config.yaml
n_head: 8
n_kv_head: 8
norm_eps: 1e-05
rope_fraction: 0.5
qk_norm: true
attn_scale: 0.27
bias: "none"
extras: ["some layers without positions", "local attention windows", "paired heads", "gated attention", "value embeddings", "skips across layers", "capped logits"]
init_std_qkv: 0.0275
lr_head: 0.015
schedule: "wsd"
decay_fraction: 0.745
steps: 4592
dataset: "wikipedia_en"
Each number is 500 + 50 x the weight over its row's rms, rounded and kept within 0 to 999. Layers, rows and columns count from 0. Numbers have three digits each. The size before them is the row's rms in percent of the matrix's.

# up: layer 4 MLP up, 1024x256, rms 0.119, rows 93-117, columns 0-127
# down: layer 4 MLP down (transposed), 1024x256, rms 0.105, rows 93-116, columns 0-127
up93 098:500494471516560473517513433529528541514507471552514481483461426512459487485583495572517505511535490439421454443467593535424517498486451413531515566476537566542482513388543597527491575498506433492504616502490468486494432433574494406507575476461587543484525531537549506498550436481587465447507456419580532485482487552427501432531561544505517441514521452482507486535396525419544467425506
down93 097:586535533548473384452526494582579612518528634506531406543544427521530515464510484477491580571516471509478521453484459458402422586472531504525525522461456525539449531414416521443570497537540467417537457616557444523492464537532543470533444435461548500439472499520524390498550526577477466459393476517452573494419529455424475387493528522436472461427433511396434559503497420468548476549503
up94 094:488529489513522513497454598538500550501477494508414519495494477545521523484577455570501559338452504493485449463559461433531504504555442576514566467462510543499509469509562541431482432469505540499403441421471554568436453495512495464557514495432513498597478567546509498451448572563516476555579473568555502522489434530535465564433519516491554587479443461505458479528484531455512408505485
down94 092:510587599483517451494591510491561527502548565543557539566511510468491453632583535493517493507446482493482584569522454468491500508450484506504514534531527480517438437547565466548553501560553435513494398456403461453525510479581518504427465564574443483526531466455460565489379457448448427439484629449508426495452533570552470580490471528488538513476463520486520512483570528463498586601508
up95 095:541493509541532511499502483651570514510521502558539485468540495476543465483554397470567504509561498496486653471518492562493477400418424523508592468479507475446474565442517550495531485421521470473517415529483499555453454496497426557538571488498493563515404440552644584437495553510564590498475482540560555509541527609511503433477521507539451378488458485496577515513565522482476583525501
down95 096:520587415446514479592492450552519484484375549441504564530509589465553555485455434446614582419520557496686432499458451499496523496470471479441553404496528524423470475513440505484527517527546501498431548481486440584530506400532522521566553521523525498438493518487433568463450481559439453546445546554584469515491491509472578472498443585492408538500569508500528477603435495484512453528551
up96 119:484603525479575458540466446507562540483470527582531503518554571487566426485537500543509524502541561620532477469456474453552565399495487573539467518449529507442483437444516452494449479393526530522418495519525566464496474505403485367539474493516516642525468509506504475518565607491454497474497419489557467576411394661592521473407418487483458558383541516516475456583393481498469457433400
down96 124:515523489435471454435501591476499544500464639440491433563529482488480487404511481481479524508501453589520478569489536493436448588529580549483420546556563458463460358539472526451503476504546440346624482508473497412479443416525549565476553461488513533419514523481529415496466511525546478425530480451496426474527469412524515450496545506441543536432479544475532472418478550554523495530509
up97 034:499419542687576432511505576576582624407500462517559490447562518539562453496473480579490496475464504490484502405531447524507534455506477484510527504471497459492501541453578530441498443467559517527426450437545554587381515499541461464558411522463565551561486536531502524530507536478484517477585423517513526568407487485528585459518504427483534524430540449440482550597476422490536481398436
down97 027:455479526464447472424586497459510445476492551569543502556415518491546523474599495525461542501501534438512540486427614449452562503473508476518541539492641507537501457470451476506541473496618494558551505489534506503501490484478529581539445542556472411384491430464491547507512438617514520502459588484611522527541475566472515533494566460420509415433598559562457608555508515556375605529503
up98 091:543436512486501435503504475479484481481526507481492500551477500596531479463516444501537552417464557483616521561533377450419554600551498485493480485413523453480535479469585450479373547500546441468444512456518465526442555472435438509502435479490472498443481504546480511531589557611474476560454478555516422459426482480431405488422575439394459538531515437434505444564520436531553457517486
down98 091:508557517555553478443532422485454516451571503419492503527433544515566536575492602504541398507521496504480463446425570510428525485442417498441458500588589534525457435556481603512585477496481491488646492508511460451490471485506542444465521539529585574560496511502458424544553473493574563475548398526400526422503419554634545511463495505499651450478527541469476405502480450577433454504505
up99 098:483530534492507423481512477498551567528579400452488451499481473618600548449461435542604409404542550485570529475512490576469457544534555473504514516462518484536480541484627446453490533531467483577476533458568489474511468532515585438487510484494582487509495585512526506556587459480430494456371472541638591525504478534477429511513473321365469481549580463574558588481466533499527458451439
down99 096:472462533599468457449561472519470585498543423574539578448481510522530517615422578560564477458506454489520567556413563440529543472545554495402504472548473628480470527484572525495539533563528557608529552434525442529406487467419489569461527467525429499449575546484541459470498378514523465470439421528505520463460597553503534571473470453564521614459544566538494520453372495553477573502515
up100 082:514623453471601422457379456445607498510396527520432552460538480407452540429462538522484506382545524503576383446534566516529513491541496540520547438455498544539518530457532407499546458512476528575530524447492482539522631531519552530546587464524425500416542435541521477570507600570479519521506419509532381492511419522427462498482540502591497542521483413392492595554514463499521515514534
down100 081:409439666371524415457559599331519575429603460514588436433531557506495402455446568525479481546426519469424591507461530490489584495491494497459412480527483520551429501458487553526440573499496488484497515428506499530455371529430495526499519551454482517471441560398525471468523528528587413482452491497464596530519542454551523522467459486470407556515592492548526441502401460481482393443517
up101 103:506536517517555437501467548486565530518515501565441518522513559492548514515469502554524414574547590495483519446541526573434608509552543463531561553432476458539485582517537504366511517537595405556533474429439494535425601443479471506578518485594529473491528430539525491534495569516440430575530503458506525562449431412542540484481548454491451586440533500468399466489471536446531517475352
down101 103:440599465549508422544492458484440520436485505509476494493528454437463538433401599497505520473598416467487466510598457457490505507304427376507546527586536484510477415498464536524405477454538552497485577555501489568489456526439462477509594605468514585524513516494551481438575445554512447409606598425464505432432463536539486509483481506502526504520514437505451522509543474577517461468455
up102 110:471507503544498486520496488500529541440579417478443526504530485502454490413508545407547540538396507586508502452428528603514534565503505571503557413471500436520503475458504552454520541567504496585530350535569536558445479491393586441474548519553531536504517452549520526503468482560578451516458452464514482441490490581474621493525490522478588492471491468474577417494578356438480458472469
down102 111:492524438446503504428520443524420442578511451569473429460512531471555443559439531572495467517510557421453487685550542443531499431556547472482554547458464439464555501517405549395489530423389526521519564519541488550488505535475499436500473390523608514446545560478467477589515500542483610507537436502489515466478475478408504444495570422453558470526470364525518557491440488546509584497502
up103 119:498429586585491432538487478512525552521540385521538546451586472533479553507567451540554454440623477528457494570486521562514469438548546514535456543549482477475522464492451397498493585499491429470514416470473515543535481495363508509597385421518574488499472521576587461494484497453446556503502475428468551495477440515533479387506552410425495450458587431517457432517456449544604486519465
down103 116:429495523426394422440465558504406517511544530517455566481496530455510523505426475484474558510529589559517424482534530438504521620471514523482528503453447582532491517560544476464467507545511496381511497466534520574548458430458465519520447512432527455478543419547526418466458536498483517509496398511485455507505409468523477505530503522483470422432546536427431432444475473451469457470524
up104 063:519493527492500465449523539520577499418452492560540452539475556527518416457571562573562517472437547553502473401469420452452561499548425542593492473493499481574364463418550518488470462462508431529492499476503519506530435513508536472486440510525538509487431504468599482543580494420492461486519453615452504495509447554520500562420534380512501500447454416455435522541435537482537450477431
down104 061:539474515563451413416515464591587535528564480505500522552547545492544495538441453540526479509605600528493534594556526512499616407521495524486453442465542486428507475483493447478534514488424444439524558549445522419574523438419557499497471484526587450484455402461450539516514576431516501521352477563554516524511478464535436462528542446502546462415500530526570550502455496488529497525566
up105 096:411563518554444502483554532543550492515481417443505478515455452505504496425482420510594469461575510631517538504509575506455484530583519468571511528486594429480508569452554496513553478387405520553485443427564549539526480546480440491579512464558567491516395436519450560609464531501431492573567469521557490532531579467423520549498521525531528505488540528588479507609456400538485535491527
down105 094:618454561575464496521517415419477571492532608474477562499440428516532502497478541519527478550501517457487519457509554427484464558516571490511503520450570495550494481517544564487495494535541528516533508555552553466496464504426597487440467487542652433583467478492435505464524400518533492481511518490464560454584358438538485480566546519409460495523432640443509415487498483480424487584538
up106 115:499491474534542514604481405531484548477528561495514492467603469555488453534564476550545562444487503482504516465504498566506518456513539485484494508395514468506561491493584518473470453399476513446512520452489549470493459433488505561547481491367472515489460558523448558464563527489514537364490461515503575538466399527525464482446432520563509552456567407459432578563506501510517456502456
down106 121:591550454482427497489527520451505557470439530420555440538475568573570515440616524539531600519441477463561410493498447585422534604448595503483388483565456500527438405398515542507553542507641423420480498528425480454521584509423503511584482483485411486483510517417480503470480523547473493489534508460478526474449472445481521505607416516541415484533533515471477507526534486460540506557425
up107 108:491480517534501471447469540598598618509543497460531465415490409507498426540569550532491490473385579431552463464575488495586560449513451419486499455405480501548541569458539493503468409544525520563472428489450474631489453536541465459556456529444522494527473537457558558515528578562492543505573451455533485513527400581479435444561558421517495481469492463378507490531510547477559474463483
down107 113:511525497548484508544488498496475539485516550513576516499524431503497637431555465489560523544546505486482602409436579423462534446574477536462545457486490550534562541507416544565513577451497493422596447509490538470544402509461439517540469455490585550477597439496459471418466524549545569491557542460453563594545483534509446534461462476551500474450476580484409496551577500520475481539483
up108 040:464547544576627459483443516530610634448553451564442470444474457541519440515495419542595486463447481521403448457510541487435529526619465506567484515517522510486494530468564492484485511505520538591519484476568490507444556502534533383480354482450493429422412477525581499582578546530504535502547368516543521430484501573506507567492505425504508485420596399516447404567405375541526490499452
down108 030:546514621559485426428432455434535583527477471484452497483435503509514474533482436532513542452496496474467543530583521492430555614513505524438495513498569483540513563494601540471506559412454529372578539404443459483492447424562538479612490502517503494497483521472532457507586508488495476492548499450548488487567501547490414540482419500506442527445548496581464500509500575490513523519517
up109 097:444469504548504564514514505531510502525516445437533514475498509536477476530469405476623415468551563504528518587479468493487552521491521457505541529450508463428515499452478542464484500503407456612507479513654528439491504423557467436451544434494489516574541516596514598472518495441486479490520477538502457462445534451447472536632538500474481590416493519530532445513388491484506436465488
down109 095:528550457498524589546424536512545461527533485445514568509539483492505420518428403507499507498442516454482551477554550453540488484479531486549540597520515445603576545512528531549507493553462481435467456529500509551519535571501526509527438447618427450486461451514478540544494543587555395565470492569540489440523575526499438513395583452536431472458461537551487519555411339538491481547522
up110 099:509480460535526525547500438502521471582566514472499512494597534526513524469532498597560528470420549489518484596461467594512495530541471608460556439492530459507560425556515418452497460499548490436520430542465550479466419469452491422563585559504569536473448524562579446547645523473505532476510444424474519553526539510570452478562523489547549490486511396425526495496464544467497502435415
down110 104:502528481520514514648489464497496531489453525484483551449481483409486567477602538550491532521521447376461472498479525531499441481537530597437482458596532455553524575466474521498535514503496505476497379487490445470501538462516414511543501583521597512565500533602475485463515493538536503542517438502518456457556555572529483537466434438427470491534527541483433421502558580492408524589525
up111 100:424529353577493432473450496520485519471446478533480519350563489515515483471499593543505513530509447561519447561559456489539570433530411438460524643457485507500504558510466475506391492436564527624397571497526484487554481567461474532453509509491488445473526632495515552500527478555542562486481500505492487549515425569446479475556510524535529508494513458475558532529519496486476522551529
down111 086:443495682493627565550658532587505495488515515445462507543525490570486451516497515474519480564460569440547555471525475536475459512520526509466503509530521452585527514444554528504496536512531571484477534523542521523533503523574472476443504485403476513520558523558521580426446399448400478513413602573482518521514456520527647559492507468505467480522550560540436449495532469456417568447488
up112 024:538464500548625428471436500578633535501450452532444444439541477612564507443524415555507535450436514538481533480494493522442570476502417547518535516432530438459458539464462528394422455539503475610479486509526485526487484477464545530511460501487490577527484554546497583561589553493532539484560386502497507562452458494465532517496505448485413527384524438448517392631416486459521552507426
down112 008:367500578446394468492565509443434520488505499450428460576497513423460510550547502463471500517503548578502537464621508575499448532479512469469458406490511514473385418546502470526502556506557467555516546487489516442470479562585519486511545499529577447516561506507474442424481452487436476524424472493504581458504494536525568521523406525411434525543412444430505533478571511505466578535480
up113 101:547472452491523383514531587566473586537510539606537556469517503426536432482487393531438478498478538535525496481494473521540528464461415537488487595490424489428434524486600512512467539393513609490403448505492515578440486475482508489433496433480573441525431478535541480570510505431526538439507426498549496633311526586517454539464482420478454505497483454519497555525451520464473423469484
down113 102:537530466541484626508485473474527427474392563531541463575457551551532536431442433531509534596519455504550560539507437482469428553528603499449441622575531568492484445508460567507582469631493537473587362448504497444442412473500477526537545523454558452456540510418490426472507464556475526534590383470458512496521566576465489554433459487509511475507526498492590459373495519523513475549482
up114 107:499438493516550558613505483516504519445451443478490537524592449545508535463548520569478532507409476485506431435449473465523490476566463575448491441490447484561572559435493443495450464515472460558410531514549513427574569541434532574514374433512508440441441539496587597580559438518469504502488454581490493436426591515488544483456556523592463565442542447397501382475476435499542431473507
down114 108:467510610426386396467551554504462565539517545495447536525541476522499428482417502454619498565541519465474472589459515482452533522502505510535525438485466516563426418558556506475576539477479529476435546487491428529518615463426536526378444517581523476445430458522518480504458478432509526492406490501466476535541594473523480425427460521459523533492466453557597481511554463522552585529640
up115 077:427558509489479422485497469631559489474487377486517482457456526560590569535491452524582386404442442459546492475425464581431571546532462493530528443507412509442489570430516432440476498524440541586466488473619484508527555444406462505519501426463504460506472590473478501487554490469515518478467455456463494497468529493507518493635535484544399474459547446460561495522430479622452411431453
down115 076:480450542384540454493394697456557584617548530510457535539542480517451495538382548480542500491477532502551536568523538513522583546460511495444460528471478504434524479453470461501537468535443510532534467495521459496483540517579448472456493419489328410462582498507513565470484484508488510545463418562500514353551456517507465497503460499472515481643495519541524524549439488541430485610551
up116 080:567521488516442538557497481487548488500508510464570502427475426484602487455471455560541447477453432467380478492521473456432547499528509438442592526510492484489546479552484514494474485573460581578417389428516483593465467505455458355468553522441508531639454448556479541478504443592500527504599522590478518488474444551510527555530544458381490478523523544460407532543477429520491535476447
down116 078:463460583476551506505507459407505528562516557504561481526589508470584523475525440488421503546579447429499418520502530464524573489532443563540466443498542555468583498426476499489495421457484448467541544518484470435446475497493516541484502464478536415487472488423579524507535534496521518534540557545468518604588518477405451374440558647485517434390465465441492521418514435458502537465455
up117 107:511532588542558468471448593512532586510524466505507462505532483465495564534484521486561491475541499483502446401454479604536585523629506422487459442529477452556541523370531444533404469468452515600493540506561432481515556409487471469464546467508499475539440521504582513523503463393527557451496460537425508541491522455475542450574518497518570578517469498416499464600501548512582486487489